Weights of a small GPT-style language model, trained from scratch on English Wikipedia: untied embeddings.
Each number is 128 + 32 x the weight over its row's rms, rounded and kept within 0 to 255. Layers, rows and columns count from 0. Numbers have three digits each. The size before them is the row's rms in percent of the matrix's.

# down: layer 10 MLP down (transposed), 384x96, rms 0.0875, rows 232-360, columns 0-47
# up: layer 10 MLP up, 384x96, rms 0.101, rows 233-360, columns 0-47
down232 006:047110126122143153155201127196099119141115171123137166128124114162198095146140153148143099079153098100093079133177121112150068148051140177126080
up233 006:160165155190142100153144205138181183175125096141147112154128035145103109125134122084121098110146151128184188137108134120115132093139121088126188
down233 006:074107139076165157150137136153130169110154134124132170106091152090112186146174139109128193130110117133110103086099095098187151096111087100128145
up234 164:148120096167164134163086097137142184105120199138126156100147117096089136151131099134197113138090089111133096033118130148114074155193174133112124
down234 148:120120089099121128111102070088080154148078137121113090122156126099104176161106146161060158082147113180136121095101127107125079134153011172157170
up235 005:165110099145170100081129103050130124101133134105096081170144138130094124142142149080132127113139155126165178087099153151081099116106096103093148
down235 006:117153108133056096181117158157155225111106097153133197111125100103115165165163128174125153135145053089108152092140144089134187088183155154183170
up236 171:085160157173123114116108109095160140132130182154184118137121108085166157131165185099145182111110089087145115130120171065133114149154122069161082
down236 173:113146176169149106108092147117173107205143149123096167133143077081111105106087125089142091154186133141115091154139119133103111165113125108098131
up237 155:170142119138145112094117140132104149099133164143066102115075150167119124114162110092172148049140027124123126075157102109159081191145094073143096
down237 152:122103144166102119074166121105107179082167156164085121121116158171152113151063124145164177148070226100140108158173129147122115119097072138159116
up238 006:129154109143199141165160143119138179204127107183162139142132184143160163125098131086148102139153138175143188139143099122164173174145115157150166
down238 005:135137148137095172134193099142195177114143101122161143113135096178157089133157113167105059072111072097119079135168119127141077070131105143133102
up239 127:108134131164135069087093140144101146157124149160062138093125112129130173183128168106127125122165118115165085067194183160144104091132135112125186
down239 143:093070129106103183175160154100113091131192118101132079184149102126154119119130066090153153151133134135159163165119093088048171157100165132107065
up240 128:157126186113060124113113097109136126083099065143127106069166110142171174139108197101172079107154167075113123143127198098135083145131123146121155
down240 126:163144102137139081053074113139113157124163167111076199149121132135065157158090091163108143076106083064088116177145102128153091145115176134169123
up241 157:129129107095084103120121175159126140118129124160126051091127094153091108109132136088136089064114118133126151065104141108204111112116128143134097
down241 159:172183105129081150156147103137067151124129077108140095137113138111137109122117195141129185130114146195064139096097096100109171097128145129183172
up242 145:154117150165140123100136162085151154120124124138136147074069092154129119125065163100133138127181146148106082089153159065184063162226140124092146
down242 140:153152127081106119051142106150121198094121103137157179095143166102080143118091157145132118160149109145177129134099063102127128162153110108110139
up243 146:137119099144145121188151078138099139133072187182134098090072085090122152076086125124110147056103117138134145156152142063161095149148074118084133
down243 148:105103153145075080111121158082164164120172079112185119120117151087151133134165145126150100133144144141111119134177132218183172157110112135127072
up244 006:159142122224152087082133137113135158170100117179137082134080072138125135094129148090154099118111161103140183158185112142084160116211112124125165
down244 005:125080138072121147154190184154143161157155179054150198128148135160123123114147144106122103144126076156106083141130130114253099153100148138146108
up245 143:107192076133104084118121147147146124110138188103134059092163100123114146180045111124108098102158053165157121126090127159147131111160136125100177
down245 144:087151158117143113137151149147108152033135118156158091141103135124126071090105126066155155124100135141148166146140118152113206145109177058114154
up246 157:123144123123113094160095159094152117104112154160089127097120140102095170111100165071181080108144147142122124103083195094152109141165085082131163
down246 148:132134131130169143117161112109147037147065130116152177147138081113151124159198150156074174141163108119153100104128134105219100081094129141122096
up247 006:132165147133168151123153096093156147111132143141096056111150213131136139118039142069158162133143119124124166144189120102165114134143089093113132
down247 006:141184097191096134153131142187176113126111074178127174151136136137172125170171120179119064069102126116153169104171128133077109108137155181139128
up248 134:164160115124145113126121068155150200147132156139158123124149086140144086123173074116161138120125090109112118155113100107115082128123110078107144
down248 131:096087137148123075083143155136110073154144142094130164114094081143110174157151131113167129106114072128136150120140100128069077186074122161145116
up249 008:142145109200174134141130110107179140084130133156106132077118136154113161129138151110129072114137138166134070095166129155124097130143119166138178
down249 008:116080116096105116110099187095090255116094116105152133161131074112094148124150110125161183155152112130109177112128118095081124127110121131161121
up250 167:107106094181149088117115142104115193162128163128156150105088145095122119138153152145121145103125129156144141064201119162102124196105116139093198
down250 161:106173131071145117155127131145154201168089132111066082106082137105164131153111116116103099116168151153179109171123131091126112166137133155088067
up251 159:083101123143179094142056163130150139134101169162115107136092102139095135145121113103105154051092068121200118156156117112184168138172107114170101
down251 184:070108148078121143155098109132152083141122188111080077131083137157150095167135109126114101147134130180158091133086140179133139116137153111176099
up252 156:086117066133131146141100125089181161120091096162108129112128096172122156102120122063179164110139118143131109128114190114140088113173142124114161
down252 158:130145114098149140074111183128147188133095112124133134161135099157159146159129134137069097072139105092103081129123115136175082082128106172134145
up253 006:126116159121139131163150071160134168099131142134154087110129191097153170103087126122098168142156099102148164145188126165166129158153146100134118
down253 006:135181115193112166118117122168200035138128088139091148127103161166172086140124139125126061100093159094154129171123143117109104075133154133107129
up254 006:109099102158153105143128143123096078076096128133136135129159115166055087145201104102140098119096151171097118104075152113090098095057087145164161
down254 006:155087149090085108108130166079107247124149091123119078130148069115115193102171087129143145142168077149105130098097099128131160107125091112104155
up255 133:124199092127211125158130065114136108092050170109101086098130095129111094174168116132152124107096061170154116091201131150130131169158119109072136
down255 134:152062159149117128121107138088182177099178097131138163203133172123131163089068109117156134092156142094094136180160167138107129095184123132200103
up256 007:136141117149147144116140113169129154127125164174136123095118184162158164119126140109157127123124125129080139152210121112146113155185168184128158
down256 006:194104152144089122087151176125116153152110119079124124180150133153121084106142115123126053147111154128176128154140114146095099140104144151137104
up257 147:131166101109084117167124152126136152104090155200115088138115124097145117120125116126196055035203151094207079123143146122145156168121153115161128
down257 160:172125158158087084127099122104157154094161176161059151106146100148152199182078131080071090089102115123124174198128110180156127099122171178152183
up258 008:169163110215183143120145110087168180148109097180127081116105127152116144088096151074172107123127153165169141130168131122137158135192080109114174
down258 007:052094119130099146173188150177152185115130165133143179146136095159167109160153128162158103073153042088110114109187114114141083118089155169140107
up259 158:124181157151072132114072081112129171107158151150144102098087099156165142128125141085178129114195089193187130176089161134176055115079150149114112
down259 153:114123137108161193164115125156127201095156196113152145107091174089117157111176122081154104099141107091070105114156125129186165149120099101150089
up260 109:111141134155165061106097134134118089123163137131136139117111101121094079100140105087150042125143127087201180132142107178178088159153084088118127
down260 113:086125140095143126160137159139113000135146104101135217163139154134156115193154130145092142192126142125095112149123131147163170120110115146110095
up261 170:088133106119197076097116090126150157115157080142122053078172085131109148134145130044136126140124155158146115107166083172124098154176125106136113
down261 158:104138063110107102130096078100172111173168161129089131121124124128119114077134160112102113173137114156164122062063136175075070092115158207137172
up262 143:121099117169051096096074116128138145178113143116022111128105085166117151121118128172167112091115128204149151089128140142167119134102070115161165
down262 140:150124164127158115163128096085161211100109140079095129118133174073105096076181127139142142138186097116138114157122113151164175100100122128111097
up263 006:124137149154191119110146153142133134117145129128106063139181178163145161151108133071125144135126140157097183147163119114154102128064104136136185
down263 006:125146119181130103137129140098164255115138093157143167153148134089125150154202103176148127088095087143200170067152107120097142061155114128189141
up264 130:089132181141166156115123117187200119136074102172178108120132100097126120131138205105173177093152052135131098085112135151111141164158129108107094
down264 132:110117130151087122121085120109125158105144150159088134146179180136168127135138079070142078103091130067102081130139104163137068071120139159151127
up265 006:161157119219125147140152211121166135183128143154129114154172138147119135128109167055148125132159138129178249160129125120116145100183095121099165
down265 005:116129144101102132178204120152131181118166128126128199102161114121173116158178126153108094122095098124097100069160124113190132102149127165137165
up266 164:199141058152118124117146134120113187116133118154115153069123057169118185117160123198170126041109086156158084115139119058158137128180111136095111
down266 161:118146132161091130110121125165127105162123093123152189166126144119131074168092168173131090137147095151154156145144088071133100051103088150129115
up267 009:112150105179150133173143103093158146114117134168116089061111143115138143103112121126135090103126134096172119126219134132132113116181100128148140
down267 007:136071123119093148136197138135134234123103116092126158135129077188179096139115149111131118148161118153077111139104118111176096119088127171138109
up268 006:186141103200157080108135078045186170128129125156081086157067095131136136100127128092136086092098158153149129125175125151123119139155101111134152
down268 005:100125133078097167186106199149130235092110103133167210131142090156080167135123119144124159144201042110100120118155113089118102131139123151210096
up269 140:169153128164126117160107166115125134119108138171155125117092114162204203165134118161197126123123132086133070100073113175114155136132147138093124
down269 134:141137157054098119108138084141114222130180137159065067145183146107160109121051126114158121065116100119129089177163082136141131128151108150128104
up270 149:165160102101061130194117163179104163138060154145099088175130131132108116118102117115177087087133081084160147121143109118147076179165114083145089
down270 150:129112107198160093077142139115100160154139097077161133100117078122173168099183135106161117109058161124026122136164176157138133166165101131153137
up271 007:145118116136142130082123105097130127088122155142116073127038108113095154128107136112152120121120132160145130085204138185077103143202107155114174
down271 007:135106092144062130148109172122164254138073131088139120139099141143148099119122115160122117107156098114089167144099197131130146123142150167144128
up272 154:105121086140099115122079147173161159122071165163092105084115054062132140102146136157184082140095071070117142134146145124136089139168100138071156
down272 156:124084176126120114107085107106182125146129093144152154145132140113121096117179137140185095106118175134130108042101102113049130136164104155096147
up273 006:087137099145154106127112132143122158081102165148128083064145189183090134166136135080110106091135121166108175137115144044143050142081107156143198
down273 006:181132150144076128121132151138135232109161063135122122146131132105118135162192117138118109127098092117146143080139096164051155071134141139141158
up274 006:140157105182137150123157096070179116135110118146108098091118146089147143110019128084119118115151109106163180130219100113126119118175112086109149
down274 006:090143115160095127169169111198170175135134110137101154124108127174203073157137151160141068098091125107126111122144147126123098088128138180162114
up275 007:098110111135165153110143149159114095081107136135130121086174184157117150147124142096126091130135131173074147074148139125124082131071136177144196
down275 007:139097130145087083101121154076138255127131101115149087160139101101109135130182111146153148131104118144168184121131129141094154090154121126155155
up276 160:081147094140113091118120128150130154119141148169137117107094115156075158102110134114122131100178119157203150134139128114137121100193154105142174
down276 167:072140153063182123162153132163093078080131139088133179118142173097109168069116121167100198128147122158142090111142138088127138167166073141117185
up277 147:149168113189091170110061129102140171153054160142140146131143080190162138059107160093101112109146140104122099132128207112121111109139147118126170
down277 139:125061085139105110101112107107192255066119112096101166105155126118142079124109140079172124111131108135108120152136162158150150149141138131114204
up278 008:110127126144119098071096118087127126067110123099081016109107098123067124116074135055102099090125112155118131091109125107106068110099073063104155
down278 007:096179109180101123173097150147161210118156112164144165142101186066144147194186125173149151082109091106140171086138129122076163070174157136154165
up279 148:124138058151168127135060106128108139180129117183133089101104067164093125102172121117098063092126097119131096155099162139131146133106104117160098
down279 148:136060170123135075082096112128131118149198058148109167130182167154114086120122086161149170175150129136122177126145116134124182185202155113123137
up280 006:091120145093100090078104093147107164055137139103096059084129178111087124128104099117113140107117099129084158110166106112151078135098148088130192
down280 005:153161102192074143115075158124194117116150053161145116152120194074117128126188108142139095079114134133165149105116101128044143059154107119139127
up281 162:095128128196109120140122122153121135099078186131094130127140080130124204104127107141131042061160135091117105120112137046178153141138155063178131
down281 178:084124117074109138146138126087222151171116059131115160197097153112171085124074122133149143142119172156124082181155143168093125160061102099096187
up282 155:106142157101135107142108144093169173082170103135114105108091124079119126097154118124157114130150110111168096044157213147177130163141117068112162
down282 143:143130128119119186118053122104138142121198124119083140098157158059067163113135115097141114128127115101151077107130137073199136146197171192172147
up283 159:111194099126174129097112164193132125122124119133152128073105089111174144125130147112155094130077155113119139147083158106129101142168087051150126
down283 132:118183145163176119098168139188052042125111133148113255087089128172162156125107111123143144100113123115145168086120097116075084149147125123110156
up284 141:183116067167134140120102088101144152119096177131084086100130142119160156138116178080113101107122122157112151113158123140128114151102122143073162
down284 149:080153108150127097183124162126212139093151182167117089084164130152119143129116167096149143162103174121161106205145066102096138112083163113103130
up285 141:077124105157092166078145091137132115148086119176095114095126123184134166102136136119095145136111081147163116110125175093140108104125120122083151
down285 152:174160147136135107144103129170052174111121114120205156139090140107100109145077153118141117132136167089111173132180098147152125110163135159097136
up286 007:141149093174188140130133085074193155090101104156116084085099132123103134088080136114152101119158138148182114093188114141117140128182087108128178
down286 006:063083104143069153159176142155143219135106145131150139124095089164183114160130142133166101072150066086068129152150159103132082112100142145139086
up287 008:137134108206177153151133142119167147104120159164125111087130132157126159132148160099144070116151133190155165092162157136111093123144103174141192
down287 007:144078141083070106113140187108106255111124102100126096145112086121118134133136112124135156142134108144097154113106115122113143133109144138158148
up288 177:121111098128139092177161127126186140080129135113143104107108069123143139086177159123185091108128119120142121064123192123154104185127121119129165
down288 166:003151098106154177139141131117105059122150129106117135124182087068156152074164141139094090089121124174137157129107164097124159152145103166177088
up289 007:112103096125176110105095112140139148059130135098100057123164132146069138164160134107136119098106141177156091062131188128128088123086092109141133
down289 006:110143107168089082165134165077125255123111132117135126137083117056152177150140135173150178122166088109114163130124112105101156088159135124186180
up290 163:115196086154100083115047161084130148083085150187112072156097114162126158105105166132101111094115130177147134143111151147126193142114162118156125
down290 162:183107165118121113085102091115081169106139132130141176119081118120091158131137119102112146151155122157165132164174111104185051151128133132134107
up291 135:107108145170116084145104134127126142170132102142057131116103135048173103094133150091131174148172155177108142068133149167136086148192145101093124
down291 143:147102143102101165040116136177114000112144165132135196114126139116148140146175123178118122168116115138136144198149093120115097157087135118110137
up292 009:137159102192170131134149093071178161135105115165111076081092120114142159071085136102137065101138128131161117121214117139124121134171107117123160
down292 006:122098108102088147171190164166160255106111135130146187150117091175150120149140132132152137112139093133119136143145156113143075117107137172175090
up293 165:089122141104096127109114135083155125159058147170094108144146094120195172095122142105149110134130113176110115100141099106133110136167039145150080
down293 143:139129155113134119123146094129189068154145132056122203155135078119074122085164076146088109161142151143120133100099137130107075161150149155095180
up294 006:110164153201137146145115157142160166110105111189102120065200160182111139116111129076155100109147131100143172127153115095151110093118097113156183
down294 006:099107155119158125116203126116122231143166115106146072155146131116124182148182151131155126140084132163153150109167104143139135098130110138150119
up295 008:138104106169201137162149098167146153073147129129129138096172159164156170137118134104135101119110148207122088109165164164140107151117127178173153
down295 007:115125117158105120094104184079135255135095113109115118170124085102120166127164094138164157139162102124119169135135115090093101099139122137162152
up296 008:134157111163171160114143092067168118118126157148116118091078144149126151142123147132166096108131138157100081110193114123127098163176129138116177
down296 007:122069112150054119149123191165109253124074126102153130172145094156127093130116135130167148109177101109116173125139124147049121126111136180162105
up297 127:149169167091093090139143148145139147068141173147119149094151133172156141068146150115146135116158186096134117078110143154123111107141058086151158
down297 122:147095089169172129056070128105149076151127085143156151163141137140187124180069087050121174092110113126098139145124096147101102130104175182091135
up298 007:125109103156138144090137127141109081073097136126111076076145139120105170118125142087122084100133118158074121087166143134099079125099124164112166
down298 007:148089127133109073110125174073116255124124129105124092156139091099124111114158107146164141147108127155171192123119127127097143114147142133155152
up299 009:139158114198187108132132117119171197103105114154125052099128105165110148095111155074148089098137147161157123120177142134130109128137096089149186
down299 006:052096127143080131149158184140155255132141134092143161142083128096131179157170130134169161071119038104113143105130121080124087075126138130166114
up300 127:096153095135182127109119171067198160090111101160137132136140102109156130135173114098150125065145094168137059145098164154116111150127092071153148
down300 138:189144135083163132109089133111038153101167122124144136125115134140131113132131156168078175166134117097094170142182118140117185063069134187112100
up301 154:140125102071108103110132150070143139082114171185103111097132116111117095088088123063188171074131115162198130106130155094171056125149131138123102
down301 155:162124181117155134147135132066118078110091128108105169163127123144090181173180096186068130140100086146075082150114186126128083123126139119149113
up302 128:147161128165133113118096133188179135087115180158060170145130064085104123076110087097135131134156102164099091132166117083135154089186146087191080
down302 124:121103111122068164116128089122121080176154125126164171105132148157137162178114106180125159141103148087132152106103102202077075118064089121120115
up303 008:105103093138163159102125099084131086060116130119087064089131161137100134139103137087132086100123134189105102056134146132107081130089080136123154
down303 008:114130107142064086154105163107140255114103090137148125150124088104124139150156113161154152112147094122124189091132128127061146092159142149162156
up304 008:107131128147144081114107121094126138097103089109097038105127087144094113106085130073101085113093120162096101077111111116113099104083063071141162
down304 007:054120109146130133149123146119182242119164123131156156149105122075130168165160102152159165063134045111142143091122116103098108074154117110137122
up305 153:103183124123122166197098089182149187095116111117077128121109129127098199133175132058120136108122096157109119119169141170157059164142076098184112
down305 138:156121076144111191179112059164165187063131114088158168133083139162085150170133124074168108117128118142151191174156099142107123103083103157126154
up306 005:163180099172164103120145144033191136146120116134114047154088125117126119119056149049136134138149128118149142125144106131126126134158052097079145
down306 006:082131096143101140198131144170144188123100133178130236124137098137174102177168121164116133067131080083124122084178144091111135110152134162155118
up307 130:102163082198155093174127099096167120118103099126120115115094121129133174138105160112213117133208165108158099138125137100114123193121086111162113
down307 132:137080151157144145140133155168109145085144165143077100160165095142118115081104143122129161097096170137100155176128134120088146188120124105105163
up308 005:098184167174118153126106127118143141129134125167106138049203191177124135168120101088128100107116125125116150125190109118175134116125168115157189
down308 005:133086155177153095121165106161164236131176083100165086155142101112149131113153138175177099148102156178146153121168074130126131087121120164173094
up309 150:098145138219188132146172114117176145080135179177139131130105078048150136049111114099168133110084117124125119107106124086114108139152154143143114
down309 143:076128148145121147097101202071106182162131129112134065139132186121119096149111138138111163179137155137108048175178131147166146153108133107094144
up310 005:083158131149101169178118181168151153145099112189095129035178182162134138149135132147152077127159138141121145153130125065165115108075100149164196
down310 005:151059155110148124079201079102094212117195116128128071157126121129095146147140129102140148110116139169140138108160089203098116133121118131127116
up311 119:138139151137118162141152125098133119123089153142193122103150104163101190204146153076180096097118107162134114100118117198134057123111129114113136
down311 123:133109106125192159118106090099118101124168164061109133138073118103145094078124063185091099130145121096043066140125123102064162093121184138158208
up312 007:141153106177174129119132098050169170127104094156122075112078105133113129078063126075144084096132127165154137102155114123111128129172087089126165
down312 005:071124123124065151181163143192199198129131123125139150138093115149163138154153132137130090088118043080095094122142143103126074080113130161152097
up313 140:105182155127134072196142076124215141128178143166093141151125093118155138109110101165160131131106125182164144139120163172102095127149086087213128
down313 138:139089124122128109126109140095146218122107135110125148107092143067121136139112116086122112130084183128057114136120112104107088106178132143117194
up314 006:102129147136164080115105108101136152096126129114104058087132173119111138128093129103091107113110118168072152099150108110147052127073110110150192
down314 006:122148111164082144129086159121185237085152057145149163154112151092092154165173107137144151093124095123172166092119112121050157048154111125158130
up315 141:114137115184185101131111161096101145140104177180077089132104100105205151083145144132101102125141148120109111071153103124145122133164084113106205
down315 149:114152174116147135112111123063112182110104122091215104164188169166078129134099113065146168155167097146114134140130152140171076085094195159123106
up316 103:120138123127112102098116188133114152123123123149158111139157109103085086105087136117126131113125060130157105097109140201110108121163121089201127
down316 106:131119106116160139125126127111117215087118164136109137151144173140147138181126118164155126113069137117092136174129136102061096097097193187090190
up317 131:071127158161095127135155171088151121127126141137145126087151068146134164084140166138131151133144134122101124025128197185146134138109125121167090
down317 139:106097177157131102120146077112032140148116099117103125130126172200120189170134083125183137119122146125146124223121103095139147120118126109136156
up318 118:076127145143159120090114150149163158125118121147110141085134054087136198127171141118121152135129130119096144120131201137153110150119134139179190
down318 133:144161193135149120111105105074080085103165169176095131123139133117100107107147112091114155145071139108113123145136105132053173091125125138114153
up319 008:095100096143168110120101085086138138075123100136076045083160160141085153107122124079128092090102120157131106061115140115127090120094067093141135
down319 006:108125118145112110148157165092137255103125095126160128142110089096139178151149131164163150121163068123104165105158099105116117080127132133194155
up320 142:126122168140157074089110128122127146174112156179093103113077150091135148127127149126102122127192106188130143081163094077162059166183127071122121
down320 141:129119128097112109128100140150124015085124113183162150100090150126155117129109081137146164177105153090143158131104152193101148128148173161130129
up321 005:170101126158167110081101163120122159099151109115069048183131129129117149102110139056156119123101141159141200125128147156085094118114061124109165
down321 005:110158093123069121152116159077153212127118117151139170120126161084097187147189092155099126098104093123138150066150149089122159104186144135206153
up322 007:160125121163143098118103159098148185101117102122075055133121084146048131089124136040126087098111122161151147075099145134094083089114064080118187
down322 006:073118133111113141153123169099145231104159122135159154123108126064122196156182112152130165108143078127109123074138109075128148090151126134159149
up323 148:099105164139151149168120114110085136150106170114123127117109048191133151100066171075191116107168146138144107147123175111165174141147102126145079
down323 153:122108127083153105200121101124189097131107104160109184094119123075169091161158135140096113106077123141130116123135103123120169060112152085184118
up324 009:127108127107105066099091146098113152098096076110104078114101058125072099109110104070108095091110124134112139080069122091090086092080077071123125
down324 006:092161153103151177122111140130170183113185136151143122106089177103099201148189127139119181133124100122111105098117101114146188102157082100141152
up325 164:164135131114097094123107106148149175129132141191129093156146116144093135120105160075149132150152128180159106127073104102187117123169136095155138
down325 166:132144128106201093157148074156131131167157098124101148093152171093120127100125142180154141163045124121121125123121112143140131100120106091140203
up326 005:136174118157106103112116163126182173169139146130115136087155090145139108143135123123105110097123120091162204126152137081115069058182188103100200
down326 005:159118140063147104149107160170087136104153109121134163129087145073089178140172154091116158192110177155133100112102081144145173160063110122156131
up327 188:090162118146172100146105104135145117173164102132130148078076110092125121114205136085136121109142126123159089098124143134160116217199106081181130
down327 176:097154142116190163147127148138126000104138119128132199119131152100119150148143133114096120161090126142138147118142133132182139191131097102125115
up328 006:105149160122163059067105106090143145087151113103079038108095102120088104145089118077098104090090124121102131125077121076108065102097124080086177
down328 006:136147088126095120153069171140129164114105106153139205158094159049060178156193116125119165098106090124130152076134107109079181105113131121174137
up329 006:118154131168175123121116120091166138094149151111061034086160184142129155140091136046118081101141120173113133116172115099142057142092088119118156
down329 007:141170108183095111145114134118134255099117076149145192140129125100130154166160106163146150102112111123166172061161098104057128061147139150189142
up330 007:144139131198173105132135163127143187121141157164127128120161184156110146148166150098141100130118155171108191128147152136137098142109124158149207
down330 006:173106156106104136145123166104163255101163085135161150146174078108116170150195086152124132146138071164152142096156100103136162079159125141155143
up331 009:144114127156175113133140139179145169063148156115135128138178127180099154179181138125145162129139156211138120102108198147161122152085154151168169
down331 007:125131137166141086121065160075125234154144119112122112132124115046140176118163108168169157152147095126128140135131077097079152084156122090150165
up332 159:092154080103159107070116136149123160064157165195107136048125132070107084078152183124136107064105131101158136143092153086148096135121134096183078
down332 154:127124133111065124202156054058088053108104135090176125149125115132119118113139151095155134172084191181139179093140084133093117144137123115096149
up333 009:127153087168127132130123112093155121114081102163108103077110095127121117066090134076138070109131121112156075116138079088124125118167066097107124
down333 006:050085144107117142136227114170071194134122156102142133117140110188173088139123150130156109087128096091099099121174138140106079148071133155128101
up334 006:088124098131161152165116088140142142035106116143112062076157172135100154104079102085130101116154105137180116078154133133138140147127084136154138
down334 006:127116128178116148131184106130165207157121116147099100117108099159213114158135122158146057107106110117090126157130148102135059106123139127123131
up335 007:099108103142131083107113089133124121061092122107097043053162162151092162125110128085114110110119119158070086104125138095125075147027098099141153
down335 006:107132111187121079126117132101138245108167088120114128159141100090120127147141107161174157110090077111184174102158107117046123060149138119162135
up336 008:122160131184165135144116117107157184110124145183086056086101144132147163102115134104151074100135139146146124142196123125153118147165100148153162
down336 006:165064124125104149119166160115111255102098103109162184163143122147112127134131107125113132113144089163096132106151122108100076136103136149161103
up337 008:142140124194176109137106134114160192087105129156095072094137120168072154094125167038140074106136122172143130103119126111118085121118045101128173
down337 006:097131150120111151120157172110134255119141117132151115134130117094142188160188099158162155090117060113119157078162123093089144097139135140148159
up338 006:130103132147139096082115134096132125063140147093097078120130130099079147165136160097107101135124124163097161074075146151101061149052134168124171
down338 006:164125105112106096145058168088144255121129104136140173136141118081073158143159088144125169141102100137150165102129134105085186087175138115180158
up339 153:156203129145133065158099095103137128118106124149154111163107084154144142160099121136180113147161094117126082100124125125125146139155142091126125
down339 150:136160127154122116146094121173166229144093097144134088116148141115116156145178113102098062082109124138040082154133121073158109101099133106121144
up340 010:137168138169156168175149162174173181183145165178147153121157168151176152150138162160162140152158149136173189170186153134169145136185142173152177
down340 004:177063142076121157116207129139099172128151113122124172146109134167130128159140141091102101123125155150092102137123127184149111186077140150131122
up341 146:110121073186103103164108149141130159117092146165154110158148126171110178130089155123136059118101152125151159109158135147137149119092130142133066
down341 161:146125064098192130079105168100111136102163088100155164163126140092114099127154138167184142121134105103114087067161159078094159101173106086137198
up342 129:153094138109115137107137144145139136105073118165137082137060094140100134136128194115165116122188165121138096136119138120126146112182117110211127
down342 122:168194140164120160103097158093064139170137128092048132151152156133164171111117139096124113120090145073114097122162086141074166119123130121068133
up343 123:124173130122131111092123191113144164065139165152133102107093102156075105138099137128059142104098113133162147117134175100168173152143110118101148
down343 133:121108128157129098076129090174099038119137167083120181093182144088148188127124105146133137123143107127053157141108086140094131133135152163153124
up344 177:153146107146178116080080125172123175074141096168117143166095090100091128100132095108140159106093168115160079119132116195134143163123139085124130
down344 186:054162128060110129135182112136170085138104130116127067183130149163096108134136053106122126124094150151183153040153132131129151143107090108174181
up345 007:125115131167148155091114098097120147069123131118100015134142133138086151109096140072119113096134108170154155079174149168125097135127094076139166
down345 006:090161091202087109169111154126173197101141096143130160131108142069173128168146104167148122084129087113116165102109151093098122062169156134144148
up346 008:105119107151157132158107145113138103049100131118109101096140098160074114133128141075114080117152119190143093074074138095116079109055026126149123
down346 007:111121146135101124093144121094094255121129118134111061111129100118148159152145112133155169110134110120092151077104104127071165102145118108110177
up347 007:162107167180154110127121200224109156108141126140153111140151093144079157138152124129148150151156154109167173165140180156105141136137125146153127
down347 006:104137087119175155106166113106151112177161188103065121105121192130159137123151142126120132122072146167123138147094136091220134104126137088101178
up348 005:099147145092105187168150095122127108120131141149174203097143173133173115136177115204145161147123161141095058115174119169185146152153166185164112
down348 005:150060158157176139117112118117094130118113130116139065152164074153113085102073107098152127172192169141127146160125125172097119170092108110086073
up349 006:102147164113138083136103192110152131103126141107112123130134063143066076169122128067090105120143120143153149138054137080127084109059076121118130
down349 006:140142128120143133140108114117104196117146107162130097123107158063107175141175108141105171104096117143104129060110094119100194104142112110117169
up350 151:088126159115093100117137133144163142122074136174108114104071125154133169093108105119123176089226126116153087099111164162162088157193171103136104
down350 145:143133180162111137166172102149109111098231155097153075133085136103169162177102088160087151151107109075105098123067105132152108122104055097092122
up351 007:133128161112110063139129087172114165134130129118151091127111139111148132127121100124133190138107122089114139175209133142142177151163169102137131
down351 007:142120123188134177108135128140205000155164130088106158113127157166160106116106138139132086108126137121151092180126101110173071124110144132139083
up352 147:173084059144152114166093054114171144103132167148140086112112125137109104120142112083142103103078162140119131047121127146136130201141095159088109
down352 138:127108100060116116108080110126108119160145085110140125115174197104163156148126148137127147111124110128211121117150156081162151106118149205082085
up353 007:168153129227163111106132141111173174113120134158101069137130094155126148114128156088160083108113148153150165128184156154105086117166118105119206
down353 005:076078115087080106159121197135127255110134138097137207138114118080103190132177122134130181122138073143118153086125129096149137129141148141199133
up354 007:127149096186163140125112127110163131083100115150111083084112086152095121100122131092155090108139140145175081107193134123105143113179091124147168
down354 006:058072132146083124125212144119103255162125167071151110132106111156184127139111154142183143110163094118084126130126128101150095127086126142138127
up355 007:111133129144118055136098135127130168139110082111112050100113074133115097107098113062084092083108123121141151135101109079116125100092081052142151
down355 006:094147154140153160142152116158167139135201114114141174092090154093131170152169127136132139094114088117123089081130070091155107054136117123126109
up356 148:173146058124169132154117187161146193113114138150071084079103094061128139107113138107148110113147168093112113104185143119112143115150095120123103
down356 151:115114143124124094134164083084147156148146151073165229196051157132123104158071202106119165143117134128134152059081105114135087078114137106163138
up357 145:108121104163150103138123074141107137122126139141129134073146113098106065139125145127103098113130113106099107066126137141175134188045129131124122
down357 144:158129115073108172169139183124175140119186093108118134137104138075131134159149122141121114136124072074142149192075141109197146139138182114116171
up358 008:096112116124135083099096089105116120073083103106089025064140150142122134099078127075098103100092097139070101113122110076130079122060087077122162
down358 006:092152121188109095132129142139176190110171074125132157151121140088119137168170109152167121073075084102200174095152100139051114073140148131160127
up359 158:099177135149107145119078156086141152140147141128132094152113133146118166101087121107172134088147070102164095154159158165137125125125151119146164
down359 159:153091104078143152186100120148148142125117096021124145089111170132077122152125155146063092199151135147138093137139151098104135079150138159136170
up360 007:110122115148172125104123139108138133081096099128102059111159111140101112107104138043118068110120126149131143070111112102116083094085058112132162
down360 007:092121125129086106138155143100140255116122113121147120128108125095123178154175113153141162087114076108128147086125131118104150098162116121163154